Each number is 128 + 24 x the weight over the matrix's rms, rounded and kept within 0 to 255. Layers, rows and columns count from 0. Numbers have three digits each.

# layer 4 attention key, 320x320, rms 0.0514, rows 164-251, columns 0-159
118132150101143116127115157091125114164109064147125142127125122134141118136071082121128144097104130137117190150102191121123143129083104128126129126136142166112109114201113130137128126117130149146096140083135142130161117044150131165103155156140101145094092131155140110116116180151103135125143127121158106109144101150123119132135159111110163150157187144133155107132124130103149105135122110126109153143145128137143151151092131160111112155133141108145145123075133099121121157148142125
142111122092165110107108131142143072141126116128108120128101103101100140126155144156135144116111125101148110143121144117130140107103174120146132191128133145145108121153123120139134177120137132126099165158128120158130133117143128135145153119142128138094140132122103135136125133113097143113118157102144153149117151131120140111124141054126109130127125127130127104121155145157091087158139120112177133128148134117117130136087138071146142102123176049119139141125119146092111125152183133
136135122129091101151111136149112149132162140136119116145137099132105152146141163165114088110131118119167118164149130114113156123126125137124140133134148106137115146144158136136121092121101092175135099130134158126137148110144154117096107126099128123144138116141093121142147098132144136104139143124149115152136153141146149154133114200129095126133110135119138141135147115125118192093131118096119151143111119116150124153156138205134148105119100158081120108146108136137148125116122130
147161141101196110101106115146117140095159202095136120125132119132075083114075128120121130118151125160152118146147125112148130160135104111110154143136145133102117139128165125136118162144109144130133145136137137100128145154076141122151116101173107133144096128145120147098136108073114116100129079139123164143144154132116127142111153212147128157114119145107117137138056154155136138128122141130102136090123089153118136161119102068071131054120076121160127136117135102136167111146120127
153131135087147126128121149067129165138167149136130090105116120116148165107094154163177113171126159113109148157181114105128126150108113144089112143118128140109162139116155178146144124122094107153083121101162121120100131123101110103116149174136131097094109155158129115091107109104127139112195129131148159130118160161110092131150149160106105138126143106116134119128159177112141144158102117130139149100140103092123114120172162096104126131140097142140147181119126141140121146128114164
138167137176165111154127136138148137124136124089082171144115110161104135128112121111076111132185125162118141164178127111125117103159158156105165103135131116186113137125196105125049134164102101167110131181166136097130132141155134111104134127149158165118125096107177147069124107129120092142111136145152120139176149101102123170111140185104101133113144137128084128154122100114150110082096131152112113132137148133158157120152114128120127116124130103165136113134102100138118079136124155
147149142127091122110151127147118143127141157131125128151169108144131136111124136143140122124136131129152135161153119134103110106108078149096154115107137113125143174142139142114109103124108141104138118085144127085141108109113121125137132126110130144164107128128123127139130147118141093128149121174136149101142128142146119133153131255132102116130123130103139131132130118144140211090144110097107151111103144152137120113156119191140120126129103137122109138122120113135140095146103130
118128114133130134131144158131116113148102111170121149125121116133122120170111108137109112116150084121117132109094175102162116129136119089138107135115121117130107136149170119140095105130150136167111145123117132136124094122140123079130129160151110098108121138150169123117122160126127198132068144154121146158116135070107097142099100182105172088118167149122092095125149106151133112059140145126098117143148097143145085085109099152124120147127221113179175131103144112138114086117109097
114137127119155130134117113134135125149125102154146124129096132132130138136124125144134160112133100107148112141130124113132151116145153108105114135122151117127134152135120132140146140124148131146133165135127128139149126104123120138134136135132120136100112129131121115128133137106119142134093121100108160144126145112151139134103127000122139117131117109105118122120125109150133031137134140102135120134140111170127137128125116065118113120080164119139125106092144132137142142129124124
107124121100163114105144159150147155131139096131144145109135149116140144098134112103124149111125120094117146125115121127156126118120133110145119140100096121135108124117118139129138132112122183129112150142126122132144155134122125145146147104155122129131120127128155117158141149107131133145125128122137137100107117107130127127127093000111147137176118120151110174138109091133138026159116158153141132121134156112117142125131145059126144136157164150151145108089135148104142125110100139
115139153152106116081134154122111146097101173147144134132170089133103085126093128144104140126137145133082132140147145112133120135141116121121163113112103137120131125120170133106095116120104117115126123160123165134127120132122144141088135123151166157164121149111124111088159164159096115135145118165123134140121157108134135130129107255124180106157148137141106111150115108144142168122143134118120096121134153141098165107141130164116131149150117125100123144138127129101113100142100154
143132145126106176103114130121141129120150141123131144107132122142139135108165169133149087128136150150129122128153073153134106101121123150142149057095103126155114126118151150078151137128149101108139142106173145115098128131111140090117132157130123161146118139133136112127105108163134088108161123127147085107123107146115123135168126172126162141134107101153146153137138167111145154130112135115114121098105144128150163124140134146101110111152093144123067129115112129156138117134118137
143110127115136114139092121138105125139135139105154134138101124152124140117150127133114101138122137078152114171105114131127099120136161125134134159135157123160122093143140135120096150142145150160114170144154104116103150117125124100164157092119114090125114120132137138110135101046148130104088144130124083154137125082129169132098131022140094122098132132130104151131132127164148088164107120140116109119121135129138116148121085093097153119108156107128122153134156126120116123151145132
098129109138144148105139114176120111151140075148108152123081094112096132137122129157110111107136133125112094138129119131122106121132132130143134135115148097114129131142126095123134147156163110130107169144104144152115118144148108132180104120132133111067104127158109108158121138099134145119091118131097136135100141110127142148150097000138117110127139119131135126107155144149104097111126144105153138147147111144098123125123138079147136132131140106139123119118209133154122121120137141
148110177101104107137121137117158140126127094111154119149144155123175134141118107142195176109112138108117152091136127139124131147134159185118083148114104175105156111127124100152115157135126138124119119145188110140106154117075115170108154144124135113114102119157142117122135132174128134146202148169147104124089119149148111088172135047128167154150129146093125119140098131145181118130118097118109154113096102153090110140149132097085106121149139108134124113145109156083122120141161191
093107138126087144138140101119110124152104097132139095163112113106158130161140110105118155155122145134140153155121127113084110108139122127072137151130129129117112093179135089110101166117155138099104135149147123134144109100089129125131157148122116090126118142111169108125085139137107148148136092165104123104096144170119138138151137197128187112123113091118122106102126098172157179088145156113110157143139105166125128114127114135110115101153163123158115108130126140122104107133100127
152107129113106130127116161152146113131127134140165126116150160122118152121126142143103142118121159132137152107114114128127118135105162137113149125137142124157146116114081112158127143088157113147113120135104134124156116133144125129159136136128147124112117110109100163143157095118136142122139140091141112166126134114103151140137136061138106104128153121163141158115139144105097108174111096151127118119151146118115128178121137075137132091130134108064123133163097128147099128142116142
132106114088168105097142141136121075100111137154105126153101094103129140089143140126127107114103095168133120126101121125102117117137146107141126142140142147129115109153090114140114131153115164135110138131146089155129137098133114124157086070154112128138118147111078112087112151131124103150101112131115137136111129106157147115123109197100117146094104119174142117139100120094123140130138145163133126128145137109112115133100132073134130106115139110145174142112125107143103101111137132
140137122159127147126142130118123139132134161135128135127172142132142142121112113120135113142127147162137135127116092127135130120117061125137137097116111129140162143119136151099136103122122138082147081122167139096145108122112120130108133153103116127114106141141122109147121136126117130125141119144128145120136112129110125120135143255118121131137122118127160149094129124130144178121109121165112142136111137121143142101196126181159115137143126167127130148122105121124102130117117127
109128146173098132129128102114141162118120185131136128157135095147111123116119127127110122119154149160133157144127151135127136133105100150109124111120093130134121123117126147136119126119134111121165107125132168108136112144095126130138109127136124106152118129122139119157164141133126133117129139120132104124134136155149126130124132234118156114153120126134130143133130091113135190108137141124121091112113120117127130150145112142118130104171070169101096162142125119136154129143113121
161098155147123109131127138133115126144158090151111118152114109112141117100118123127127126174124103084189117165111139131159130105109115093132113166145129116117134140124121135120142151195114159192130134107111094130112158117134112105140120111122128103097153126145094135074103096115107126068208112118100140114163136134155151050080124123117094148110112094146126139124149171142127142133144089119131180118124139141118093186131106104081140097101135143143130088136160095127145112157145161
106122124169120135144137146138128148134119127144120127170148110153137106128120123130119114166151102107096131124136164123121141111147148123137105160101125092120143122143195160093101135128138120134150102119120173144127126142170166095100122169103128154155136141150153100134118121106136141144112127162115111170113088151137112127147117099108126121127145124094121105142150121156123146089105130109120144125117141117140155119168109157157147152119119131116162126137107130109126130179129137
126172133152127124141135101118127170125139121137138138174130128115112134122143092133106155137115149102086133170165132071168137118129169105105135153135138178073138085134153102105158128153137206134155150181142143167134140121102160058152122128109177148159154171106121122107093084146127105136067117130115181070122148154123158097104094073127123133148122112138122155113170122149143176103115140115132095116128145173089182179144101111146135105143119133142130158136118127134132136122084129
142161143153068123157092127169116172102147064119162115120144107127146109173120112134123167120128098116095111146179119086138134157129122129066137106143142093143110133118136122165098097154092120150123143137096143122170162124110158175128112111146139105142116104126136155120100120139106140078118093134130102138140172129140105135141112022151152140143126129156114159120087112154174085092146131085112126140124105123124089137146103181106107122100138123103167109146098120133143140134117150
170112134084163124142137103109121112127134096102122144137110144129147121105116116145125148139114132123131108141152102133118128138093183121115144182150085139159144117104112144136122162151109146132105120163147105131118136134091110130123147128111121131121122126129128134093121129092146135140127115128136127098134140127092116118104131000118132156100131082115130109154084149152107090183115129126142139126164143090106122108138111051092119128144125110123120130102130124117158129114153146
147133115112135130161125126110157105131144157105148137115134151156153142122124121150142136119119128164127154140084114114124106130136128140137120084111124141100124138129138119122085121136158118133120137112170106129117117130128094142141149121139142127123160129137100088128110129145121094137158119158099132095137099127125132094137164237139115112132143094118165115104115148109165156132091130126153113106128120143090127108128135170118124144153109135138116128113123140164121095112109143
113137109139154131144189128149106111179128081127146123129114166113136114157131111120159158134135126084138123129125122117120104119128155093150119125113133118106123144151123118114114141136167136121099165128137129108123107147143116128161132149136122090076150133130169118118103118131115145133111145137114121114116107097141129122131121008135117128117127114108145124129166142137165047137101134120122171124111137150106113111102134104124134136108176113150128137095157114153124145133127108
115130091146139104138112126119143148114145106130132115110160169155123109106153109124149151104134075120123124126150127140136110141105116122135157083104151126159115126134136126112120110120120129183156123150120143078145151144130144104142145126140139170182117084160106160154095130138084114096171115135132099134151137134155124106122124255114127175118134168151105152120096138115124150092154097125101121124098111104141139116152116235092126088146163120120123115111097097140136123151096097
120088103117099093114112156169102134166099115134113118096141119129141110115116119131106099113088107115138127141149154157143140108129148119141108161139132099120121140142151135117165169134118118132113103127149119165108132108115122105095142123130115144149126126127103146131134094128119165108125146132130118126117156140144129126141132040116103130102152143097107158166167113121115123127115141123115151129144126141172092129127104119143167132113113143133159112149142157109146099145139136
129120125148134095119121160137122147143148201130124136115172112118124132114116134145106144107117128161107143139120092145144139112135090154112140127130122137117101159133146133136133131115098102116112109139113109133161122101124141147111096127139163105151121107103090138128144143151105126138159096135134157134135152128135123121100148255151146102149144153159109126141124149131098161134134149140111135123140129142121137115141122165137142115129107140151108126140139138124151085135118107
147107147113138148124131121157140086119114095128100103113115143147146124098161163113140122114105122175131153101133150156132106116085168089165133123152126149122111150155094125107093149147161125120146107128104099172098114110124110130074136145127131127115132117135137141144110135152122146108123135128169118163141168118162141134157157117100144097135134135124130130177178105107130098101104140127134120097119119100142115130144151141122109128147114122106145121085127127097118136148103128
116147130147136099128118137162115132106153180091120122123150108130119094137102131102122147112104112159148100095132128154103131165146107116114121110175103088133127133126141124155132130114118119142139108156123096138163139127129105171124143130125131116122121101127114149097134120147135139138154114110116132147133131141135084135123127139151148134155122153126140119126134148112120150145145114109103126119129095131135122145130091115132122122099081123185137131153149166131141134137134106
150107111144136105142140090139093116141123132124141143119150122132128107142140139136132094153130117083165104144143131161141099146139128097126122169128173116149144122118132109129135116104155104152151114124129135128112139114138163132113106125112123124113151116097133158126124100112145160096123143110128121154107128129124099089101070114114117139107130131123099101153113143114144094118138111114122139112140109131123138144118123157134123106148120129096143137133129081175121176122123147
135142112121134143136142129156168132138100099138126161135101129117141128124142121140158145137108138116144146152140120113128118130137137097122115123145098129133145161134094124151146124116129124086113109121106140102159111119140136103111124155115150112118137109138096080131119148105146146147147079126161141089106140122111112141113128000132110104126146116131111134090118117121137063146106154154127114142155123129155114104161152107116134156132149139121157118134124105101123130106161094
129127141150116119158124138127100135120140105161162116126136167129117170114145126148123097129125107098140121094120119126157089104119105126129113149138155115144128117148130107143137096103159155129160143135115127126127100126145121109105113131120132133101111091132151124107155105118136134112088146133105126151135107116098161122117107062116124116117145110078131148123150111124110129111141109110130165126131104161141137102144116130169123147132138124123125113134120153114116154130135114
120120148141088153133098107167103108156173107127129090127139156121144136135149138148130146114147137140109162116128120119179130121097111132127142114133144083170105109131090107133103165103155121114174114130101163100140089164147092095144138119145117107100151090123079144126149104159129126131119107090128104135118116135125132125136114149137121144126118093119111178121118121117119155135132102143135133097099094133168161157152113121172162106155121100104116128117135144168131166104108116
149144066121128149121171121125131141113122138159129102150118093117114132106120092105120169105119111089088116156158104133138137132163149129154118132098133151098131126101145142179139144169109109113119126111135124115137152129099142126097140100158125129108156144139128134133129089118135132137111089161150131084130124077086120113097128170113125114141109155143133135076100104160142150144090147133127132141157138126106115074100150090089108096117148152120135102127108143138130112139153117
109137113126099142110110128148170099110124130214132121166163141099139130100107146142133122165100132128167102105114139122137154115097130116137120140139119096116135099129153133109115148167114096151174136156164139146104105154133072160115107137101077142100104100119148129135097167167159131091168079156108106126141136154130119151127140142128119139127143147103109158126145109113112154136145110111090100121139107144125121182144117156116118121132116164134158129165121152121103122152106121
167142137110123164115123117144149145098128154115128103156109118132098143143121102105167104107131115136140085107145090116081136125131121081122096110124116135127162125140151129129108150155086141122135094127147097109150101121081131205117118126121116120132182134099147139092086152115127110113119118121136143094153128092110125129110110229120163146105127118137152102106101102155138132141107096093123144154074148167118130135111109123100081106099095134149111102103086148137150127135165127
126153117145128130129114155155122093155120084108109123107147109093106116102125162109097162143122127148136103097148140116156126111094145116142133181154106115104122109122131164121137190141136148122122115159105114159135112112123096145120146091134116128094122146101147172146121155137105119127151123116120134127129126189132154128105153048130151174126137129154111109137139161097123108187126115119120147137113145146130185153133073118124140144115127101135126153110136130097126130159105162
113130093140090144099096103137125116127116156135098102129155121119133157135119100143138136129104165196125129117162118119122125092111109153106144104142111132147143097164106099129100135131094105116131094142190110152161120158140164146134116128137140112147123166133117124116126152097153138141173092128144122142160132136138098138111139168119120120108149115089117098128134140146103148092096113142155117110140116120129107146139135143164110133176117112119167150103128097137134161088112153
127150160083129127121128130092150120118137107120105145142092097118138123144108108105117132118146105144106157080119100115143144130114155142110156114114107122129103127141144142135129090112108152119139140111167099157117106149140135147113153138172145158109119156147146142120183138108121154151126107145181128138122131134083092147134084056134123148125132109130106111135125136167128144148104150127128133126161125108122178135144158151122126141125117093111116131096150102137090137158101153
127075158114104150120089089160152133130137127171143105117140166127110153136112119140108105103131145126120117092145136158169175131142164143135142147193111141160118109105123127141129133122098120106128122119120159148124119150137145133114134104091136203103159117132137155139120120132151123098133116111117142155117119107145156148083137013096144132126099133177119137132087158130113093179114148136150127084137103125157141106117157102114120142130102112117130104159132132129116165124122110
113118107123071107145139147106113144129121189136113130125143126147136157155091131130102129128144119111110106112152108121097122141123122161112142094160122147134116108096164141111134098115104083105119081135141149122145145145150141135135133143101170163128145128152147140129170103108126116148116111116136180156112085104127121141132147255119114136181144151112120123101141187161089150123129122122129102122123138119145146112104133180168128119093123118082137137155117163146127132132107120
137128119121146123136142138134113158118150125129128106120091152108115106115138148102121164129163142104161136164116124109145123121113101124112126154110123120127153176156095139105125110127128112130106128151118146119137133144102138133162144161099136097127107141120139145103123113112160147154134168128126129142153149139126147146143109000133183114118132103106135145156073105129125071132135129119127131130154089108120143128111121064096150116141139130130093125109146121155152112103131104
114116117087138120161140078082144155115139140126141148137132138141129131108123094130110137110128144111121160134147108106106124146141129155113145099126139166127119142097100143155170097114114131122126116070157112075169129126118145110153129136129104166127120139142135125138132119114139123138124129143144121093150091133116104141110152100117102141130106092098131133122114109123108138165098123153136130116124135100128122117125151083116130125153124147139114128102124142118140144105119134
119125142111135125133135096121132123090119094092150115129118126138137136110154135110147132142142135090123097113126126110127101127114128086139145100120154156140140141096091134137102126118145160148111132138100131115114128139137135122133144138130106098132143137116155136161112137083161120127092146139147109116162123079120136128125094021098093149101129107103135145142129091121142075117125128128141134127137122101116127128149126123152138130135145126140125115080104119107116153138148134
174137141111171120151140142134123116115137097114138149125107122124142109107127136111117108147113134120139113112103126108112108117109169156136106153114127158119143118103095124108102119137152155140114127154122110116139134116110110151137136121104123136142114134146150147119113128067152134134128152141125124107123161096123131100104131000123139120138105111140159128131081122146144075134120109118101145102145122127132116169132078117131102113141110122138124118089092112123125151144097146
101101126151082092119101127130105139157158146146100147125134149121136128150119147139079147121156108123127154084132127114141133125130136132126141107124140140134095127151170143096130126136096090109100131117108162122130122127159121107095141143128127119133139143136103155128129120179138152132108136149172140138165105145133128155133142225141115120132127158141121157134134156115116176106098143145107096138153128102150140135140142186157147153140123121130116147138127119120109113147131119
126144104113167131129079094150135127125186149125149138161118128112140124144120108117100112137122121088130105137116148110107138129136087116134123144116144123145156113141140145105138125140117122134120097117149132114131134161132164088148091128119124146150126133109135124128096094140085098113136156106102133133142101114108128106111134171116100117131123128096129125158129159121098148128133111140077127134136133135168166145115095120143120082119154131070129114136127150189159139108168119
143134128104143140096114162139137079147116125162099135079106148122165128098131131120128136156144151162122138118157177111138131073112103101141173143157116117161124124144153080120135159126134133087128135164107126160137127141117115101110145137159153121132120152134098138095149160106138158107154113136125108140142148118121118156125081092120141131126160131143103118156132140151098093167131123123154133113137090137152127141140100119136118159122138120130154149101137064091154104140115143
130151132169121123130116122114139149134158156119122113158160116102082139143132122156114115125127131146138119139150116152145176145143134148128131113143142120165114108113173126132141106112107140153142094159077139128129144119143124130138108106111136154123145121116124122118145117157129127106113129129120095139105105131130141098116135155149115127122132163155103117169133147100131152150167097111118119136084125140153125146122086134140093112130115114141109126139170122123149152121100135
177119121147148102113148124136106144097130126137127138144127158119123123109144141138094088102129124108145137168103154142138120103109123131115137148104136123135134152099112129115101083120143131140097136104107144135125105138143122136116094141104135131147108177132116120186153154112160142115125182142113125120130142093159147149172134136111130112090130114109129149116148134138113124128152153126124146126136095128100114093154137130113144133137144139130146114134116116145131117128111129
134140143124095171176143063136123150136117148098123139147143165149102134150141127112113105111126134098107118125091107127138137147129090117124119112131115132144130129129096117173117097102161121101167147118082121102130077149125113134156094154082112136100122124125153104157145127109146118114081116101095126127111103128145132144151081178100147123109125115094117153080083094120147152127153123136175103105130141133140141082130119134135117107155138147139128138134137088163139140132137115
129106099141147171122170138137121106120118097109177137130122110145132118131138107121140137135134109114114158153159160134154120106113123130127122145133130155110162128150140121088152114116137159140136121120111149118095147119111104129128119110137108106086129103173135112128142176129113141124106139128073092135105139132080126136148114089155079111094135130129118133098133150097145148110168105089110113135125108128148121147107115120128149114102149155132114127109107145099144116112132118
124123109122112118153103121141122126135129141120137131126152112136096154145151131110148138137107135121115130130135110144119143137142134164113152142159078109162144123094150119125133158142103138122073119167134121148126129116145101126127136135120127131113143080109149181118125095112091133128135099116170129140116103108102138145111155105144118124144126152130139117124121171132140139181101116109138147113153148136151137142109126102108110130096102112084091133154110144127114127149171127
076069124148122123099127128148176153124104186129130113126172122131109124126098114151160136129138103133141131142104142118131108121135106138134156085114127143138133098128147121155137108117128143119152121138112170138151086137120107143138124133132146075108145131091166111122167132124146111128129119120108156157091127164145093141134131247128147133131156134111132139129143122126122155120127124136118112141164121137099126113175168157192141177126129105147146137169125117118102101129133105
114137110116116124107123104116155121141144165125121101144153098133143127127114135125080129129125118159129117176145110141136122154119113152130125108150116104107109128106123144151137152134101090104126128125157139142157170169125113121132104113142121133122131114096139131086142107159124136114158102101146096130112124155115105126097135226144136169140126134144119131130104136152108173160108152104129137114137132114149144143143155181117090139145106095118124131174148145138120117120123129
148128159132154149123142158119109115144112126106129147103138151136132090125141146130129149128133157131182148132086153136119130104129136105129133157102141124096132158138101113125111145145150120094139124121121104124109108138095105084162103113128120107152133155121137139134109151101131136115110144132115130114140124137139141116145116170123175118158138152079126119161103112086128124107139134126140123142092106146123125117160112134102148107123139147151164123091145118115150126149111129
135118130110111121139127178169121109123146167114128140127146121122109146100101133131119092119129123112145084122095123127106148103125140167108128182115098084181139156163152164143123120111125111154133119149096123122150128084115141156092132134114167168144107129130124136114131143086111132118137128121126176183112147147153146123121092190133136118122135113145152094137159122131094160090158096111121110103154122150131135134136123156170148117145121123094141131135166105103117126150113133
122125175142141117150117061131113116141115108114120132110154128125151119122157103106120129147135133125131121158123181117127114129119088094123096124141147125156121108137116090146082104148143129128122124125133097124093083150136147103150109125134121144144106111106142139135157145136152130136135121118116138108109137105111110124141089100093126147146139098119090114158112120142136104144140138124144125154123125152136092133154147094118111153128120145139114147093155118151137141150150126
092140115126122077144143114108120140111118083128117135124118111099133122106145097106144144102126118144107138121150142109144073102108130056121144103140117132119145130137156141155072160139115179141137132125132091145140122113114126168123115087129079120137153121124095141107116178119120102122154085118122106081141120110152117139133086143113147122119134141162127119165133113163109165121151133130153153131155133138108105134154114132100132164153145149164133117109115113144120126131165110
109132134135138116141125106130135122106137128115148148136126110140115135129119122100136140100119120142135123127115097133154087159115090111138146107130120114157118109129106078160152121101128159121146156164115138115138094115095106125147119115130154142104135123089115121082147136136120115092129144129122151102124132104142105124142167174142126143120111158170107131099105130147153148193158145103136109133088109148106134153173137119175129114157117126129101123129114151135107120128116110
130127146119116086135136142143127129144172115121115122090138152133144121122125120123146134123116117095109122084139111152125155116114163121126122124116111144146137122123101135148130101143125158161114098121127133106124100116117114165153122144130116131101149154126145140146129140133116178107134142123126091109162119136123123149138134010136165148141104111151080119137101117122120062133103128124142133123089129141146108142137102120107145145121130142162150112072127098165133171117118145
157130125161143140114128146143104156137162164148171106132167167123127122098081152111135093133144135148128111138115111156131152122125076160124113105113118162125137138137129113115121116120163144137103144124145130067144106128126131149168125133132123123108068156104164153119125142115111115117162119133093148102140135164148129136142135213143141156166110140131117143128104121128146186086143130150117155106132134159125101115156087145139128116155141178128134136143154113113126106097085123
126113111152109102151089138117120141131154182120126148163144153110118146128105121139110137135122140143104137126155124162127145160143155142146108131132115090152113104103170119165124129121088135128121104104117123126140122132121137119132113112119127149138130114115131157126155084128099118126104102108130123161135105132142118126091128218149096130134147124090130120152142134126128203157126126143134129140110132152158133110125134155140136146134093131110116120202123133148150134131146131
181125142140145161122165127132120124138143113099126130136104146131129148100117145111097118136109121121150114141125133110110138092128151125101103160124129145140134147123129118116151124137151133142148141117072111153103150135107118112119125144149119133130118113147179137128118140064147129106141177141143112135131139138161144101131134030105158112113123095148125118145116119122135157116171107117130127112122127158135121127127099110107136134104140123171131120107132083109108161144100116
122125130169111120154137121124131113107128163104143146150130117122106135104106120126112111108132126154127145106114113128137128143113102169132131085146136134152107145131132130139125120155118114143102113130138123108137134158142131128140112124133115138151132101117126141139137132147154128127113117103109140129161139133160115129107148255132131131137112132140122119096117154092109188132148118146110147131119132097149132123106141179134124115141086115132081164145093137146140121152146116
142118117151107091116156125130128116139145179133148103108161149126097134114104133156119108140142151175138147183099159123146148140129113107102149144140138131161121144135180099105158091139161144131120122136108149129137113138140161134122103120103140121089128115115095133118147137123185162103137117126137114150126123141145138142155116255136133132107141099093137112136147120102102162121146130153126104133139110164124118173110097114124136114153136133112150155170142101152140115102086141
114125120134119112124130100099117137123138101145110118143132130136146109116131126134145117135130109095084107102129103166113155144147149150130118116113122132112128105114111141131119152115109120118120146115132127132123118137104149144134118126123119150142134144106146127101100123117127116153157115141118143109155081125137129117122113000122118179133146146133111140123102139137144098154127188153162139160116153131130102142161138059111107157102099143145129104129139078114139140120109160
121143115139089122099116107135116126126153153161131121123154137129135128129126140126133136111098132146122137160153140115112116113129098128147142113118172112134105112107126139104123126135135137132164132139118125117139107151162107111137114126115163159121129128117118119125136136159137137128180115115147122118165120165124131140128124255148110128158137161122104128127134156098139218102124119119123129139152096115134150139121123163141128176143131104148147156117150123129126126139111092
113141147112162091119118076142155100114120143120150132132110130155129104092113139119166122128106161101151112135122147111143140107128115104098130156135104147137159127133107120159105116120131150128131173109140115105145078132140098131154138103111109137114061130146162122127132137098123093137145160122136116115128115099120140119125109128111119123128100116136120147121134100144136147160122112156167154113164110187154143130128091093116144134126129183142151132111128117149128133134153117
118142122126136109136111143097124117135116153161129138136156119108156161149126107122092147104109134171119128117128118134120128140134107140137134115120106150107130113101118127130126123123080109122135123103159122168167130121150115121130127121150101134154133121122102116112118128148105120136168115114156088111120122125088098136105115187127110145111148139158123109115155117112143168161127130175140134121144123115141137109138176155116142156165121099150128103132136143149143105154130143
109137119144135104124097127107127133127141185102108139129154121118087119138111131141106112122119153130154162104161129154125134116132125148136114108163118115130099110115134158132119162129112115131128124132099115137164110137155104124133101120101135135178146147101152126115124095181148111135130148106139140142148095147152135122127154238154146112147122141116144103123131155091106145136128101150127102132128146141158131117128140163138112121138090122085116167122106126120152113141120123
123136111113104092106126124121116143132139175138105140115146112114163131123118107157101150111126129163129138141134107132127138130156116158121157081108131134128101106131153132114150110113114138117114085144161132149151147116131127108117145124136143109148125144101110119129145152135133130128170099149140166096120148132142128151121147249124130137138118149150129130141150126128133171091148129134099121125120138098088133124111138185141141146183152135113116114128135141113117096124095129
123121139140124141124140110121126161129114141109138116104146141134150163117141128145146151127135159122150121172117104133099110102152113129127128101112145137111126120114126129142157119122117144112105122135128143121123122146101125129157124128160126120119117118114111138134136103149133115110115128136094136084149110141108120123151139183105122140150114133122150152124087141109107146145146112138126120120125125111114131118115145133122127114130108128112117121138113115148164161098124120
126142127132139143134127107094125124127151118108125134158108104148156144146109134128128101133121127107100129163110096141094145111136086135162115101149147127120115092131087078167099094137106138119114108093131119116138123138175143127162118137130118138120152131157126102120127113111132142136110167118129127113136138098111109131124123069133099114133139098114147132097135092133150101174085127155143119109144098100106126110136154090145127097120097127161130115088139113141145164131138091
109151100106129160112175148105129140144122080127116169130105119119131093143149146118108131143122122089135165133136118152140094130104171090127145158131117116137111141144124155138128127134134120141140115126121128108127117135139122122137111112158140105106133138127124136148123164139152166134105155108148119147122135107131115141124128000106114125141127083133134128171126129103128062129131126138117147145129118128118109114101132065127107127102128104167111153107153107124143125156138137
146132142104102111090109116133123129127161163157089129133136155131115112107117141112113141108091147114137147145136125102141115171087106142108168146155133151108119120115125167136122136138112110099066144178156130130175159142146129146139138142142114126157130134103128143109152126084096124078116150110179117169129122165128111145110142170089138121131148133156133162132102187084112149164102126144168167119145125122134134130137139112096089128099096091135116140122128109145158142116108091
068153101158137139127159126146143114133098147095117163148167130122114127127112146162133121092113115124130131147150158150139142137134136124153105075108133138114125080117153106116137124141092130109129147151107154176143141174145114121130144133113159126109132137128144132098058192129162109177111111121169148131084141126137133133083146098152129102162138145171152105115119148110122159160123120099118107146143172144099152152107128127127122118117118131123126131114141138127140109154147132
096127142125137153133129134098186104121098105122113119117122126097155114162138130127129165115107108102123189063146114130134138138111175140146153067146133137114108130155136139103156135107075084145133124113147125127145121143109113109113107119164125138105165146146147132109092144170100133127137158171144076078145122164095122086113145174146108125124114131105142115091134154092155157105148092144137134154158167074134111128097133164126117152107144125157147107127144104109120138128128155
141178120121125136145135129125142134115064052152117130108100103122114167112152091143146151140123138088127128143100122107134094140114133121152151134129128109103119163169115129161102122124138147131116137122163134131108128158156122116099131143117147129134116115136148121153149143136139140135096111113150181131113132107137154174121109021097129104184115149123140136099176107141102095150115140119147139095138150162123115119164164118151127147126147126136133156068146104143121111119139123
156098131116126098103127139110092155161149116137103143103130114142147144143118110136108130136143131162126102118139119131124140117138141144121127100114129096124131150113146124107150119121095107111161132142130133155135161131102110119133148154167148150141109137116115118122152100124135169113188108124149153115116149146131101136103141126128136135133121170154081122130145119158120134090125136104111126125144142101108113097146111133151150162091144116165172150143169117123160121138080129
141127142114192122110137152133149147126122157113113138122133126174137123107123148118142107130126157140163109141101131131136128144123100090125126161118123141130137187130095106132152137167110124156126183144134117117125137120128118151144134122144116132134081115137147153067105162092084108136142130131107113162126146139135120093109109161123151118128105103160154156115114136116113125130130116127137145131154117152128146127164105093083092106104124149120118141118123108136108138137154160
169125138123132157124121133155130137148109085126128129113091165141129107117141115116142113153129148095159112135112162119138105132126131084113130161110151131125135161150100110121099087131167141138145156150112136107108113136145145122120135121117128118119143136134127118138127148131109138135121135132115136159131130080133140124146113015114138110132161141116152122150127105144129071089142122135154150116116089142124116108154106103129114100119125104144143127119135087140135136147138114
135120145141132127093101125155129119151123133125105130113121090109126119113117154105103134104106126144179135128105166155130128137083138126157130149078145109102157176142115152113151165158122111119116122119137122153114108126139115105090111129128111134144134137126098127137093190180145125114154130148128107131143143164167133126135145068142134120093150125128152139125100131080117117143138129138110139146124125139092114125106148134091102129119087121126108130091135115133131138147138146
121142100123107157072117150136121115133122116097126119074128130134125119128137141105151149161153136138122162120146109131125097129149096134113147097104117122110103108130185116092111114143105133123154135157132120118149129161118112116145177129119108088141155138124139125110098139161101111125178120141125172146118113107111103136109137255149108132141136121144103113123103155111122146142131141112134120131130148136132136143153103159153132136127144093138111135136144116106121104128124120
126137143127112087171132156146109149123136112147153115169127128110124180149123113155150115099115144097140082146111108130132117140102135182095133141151102095146144122112151131138113078107131110159128119160136126151128112109137114144125103160107129165108129093092087134120137103110084164124121122113127117128127149099119152106110135104123134106140122163112138105110124129124128160150161120141124130104135107126116123130138141132124146105162118110103089116173127171118095132140131131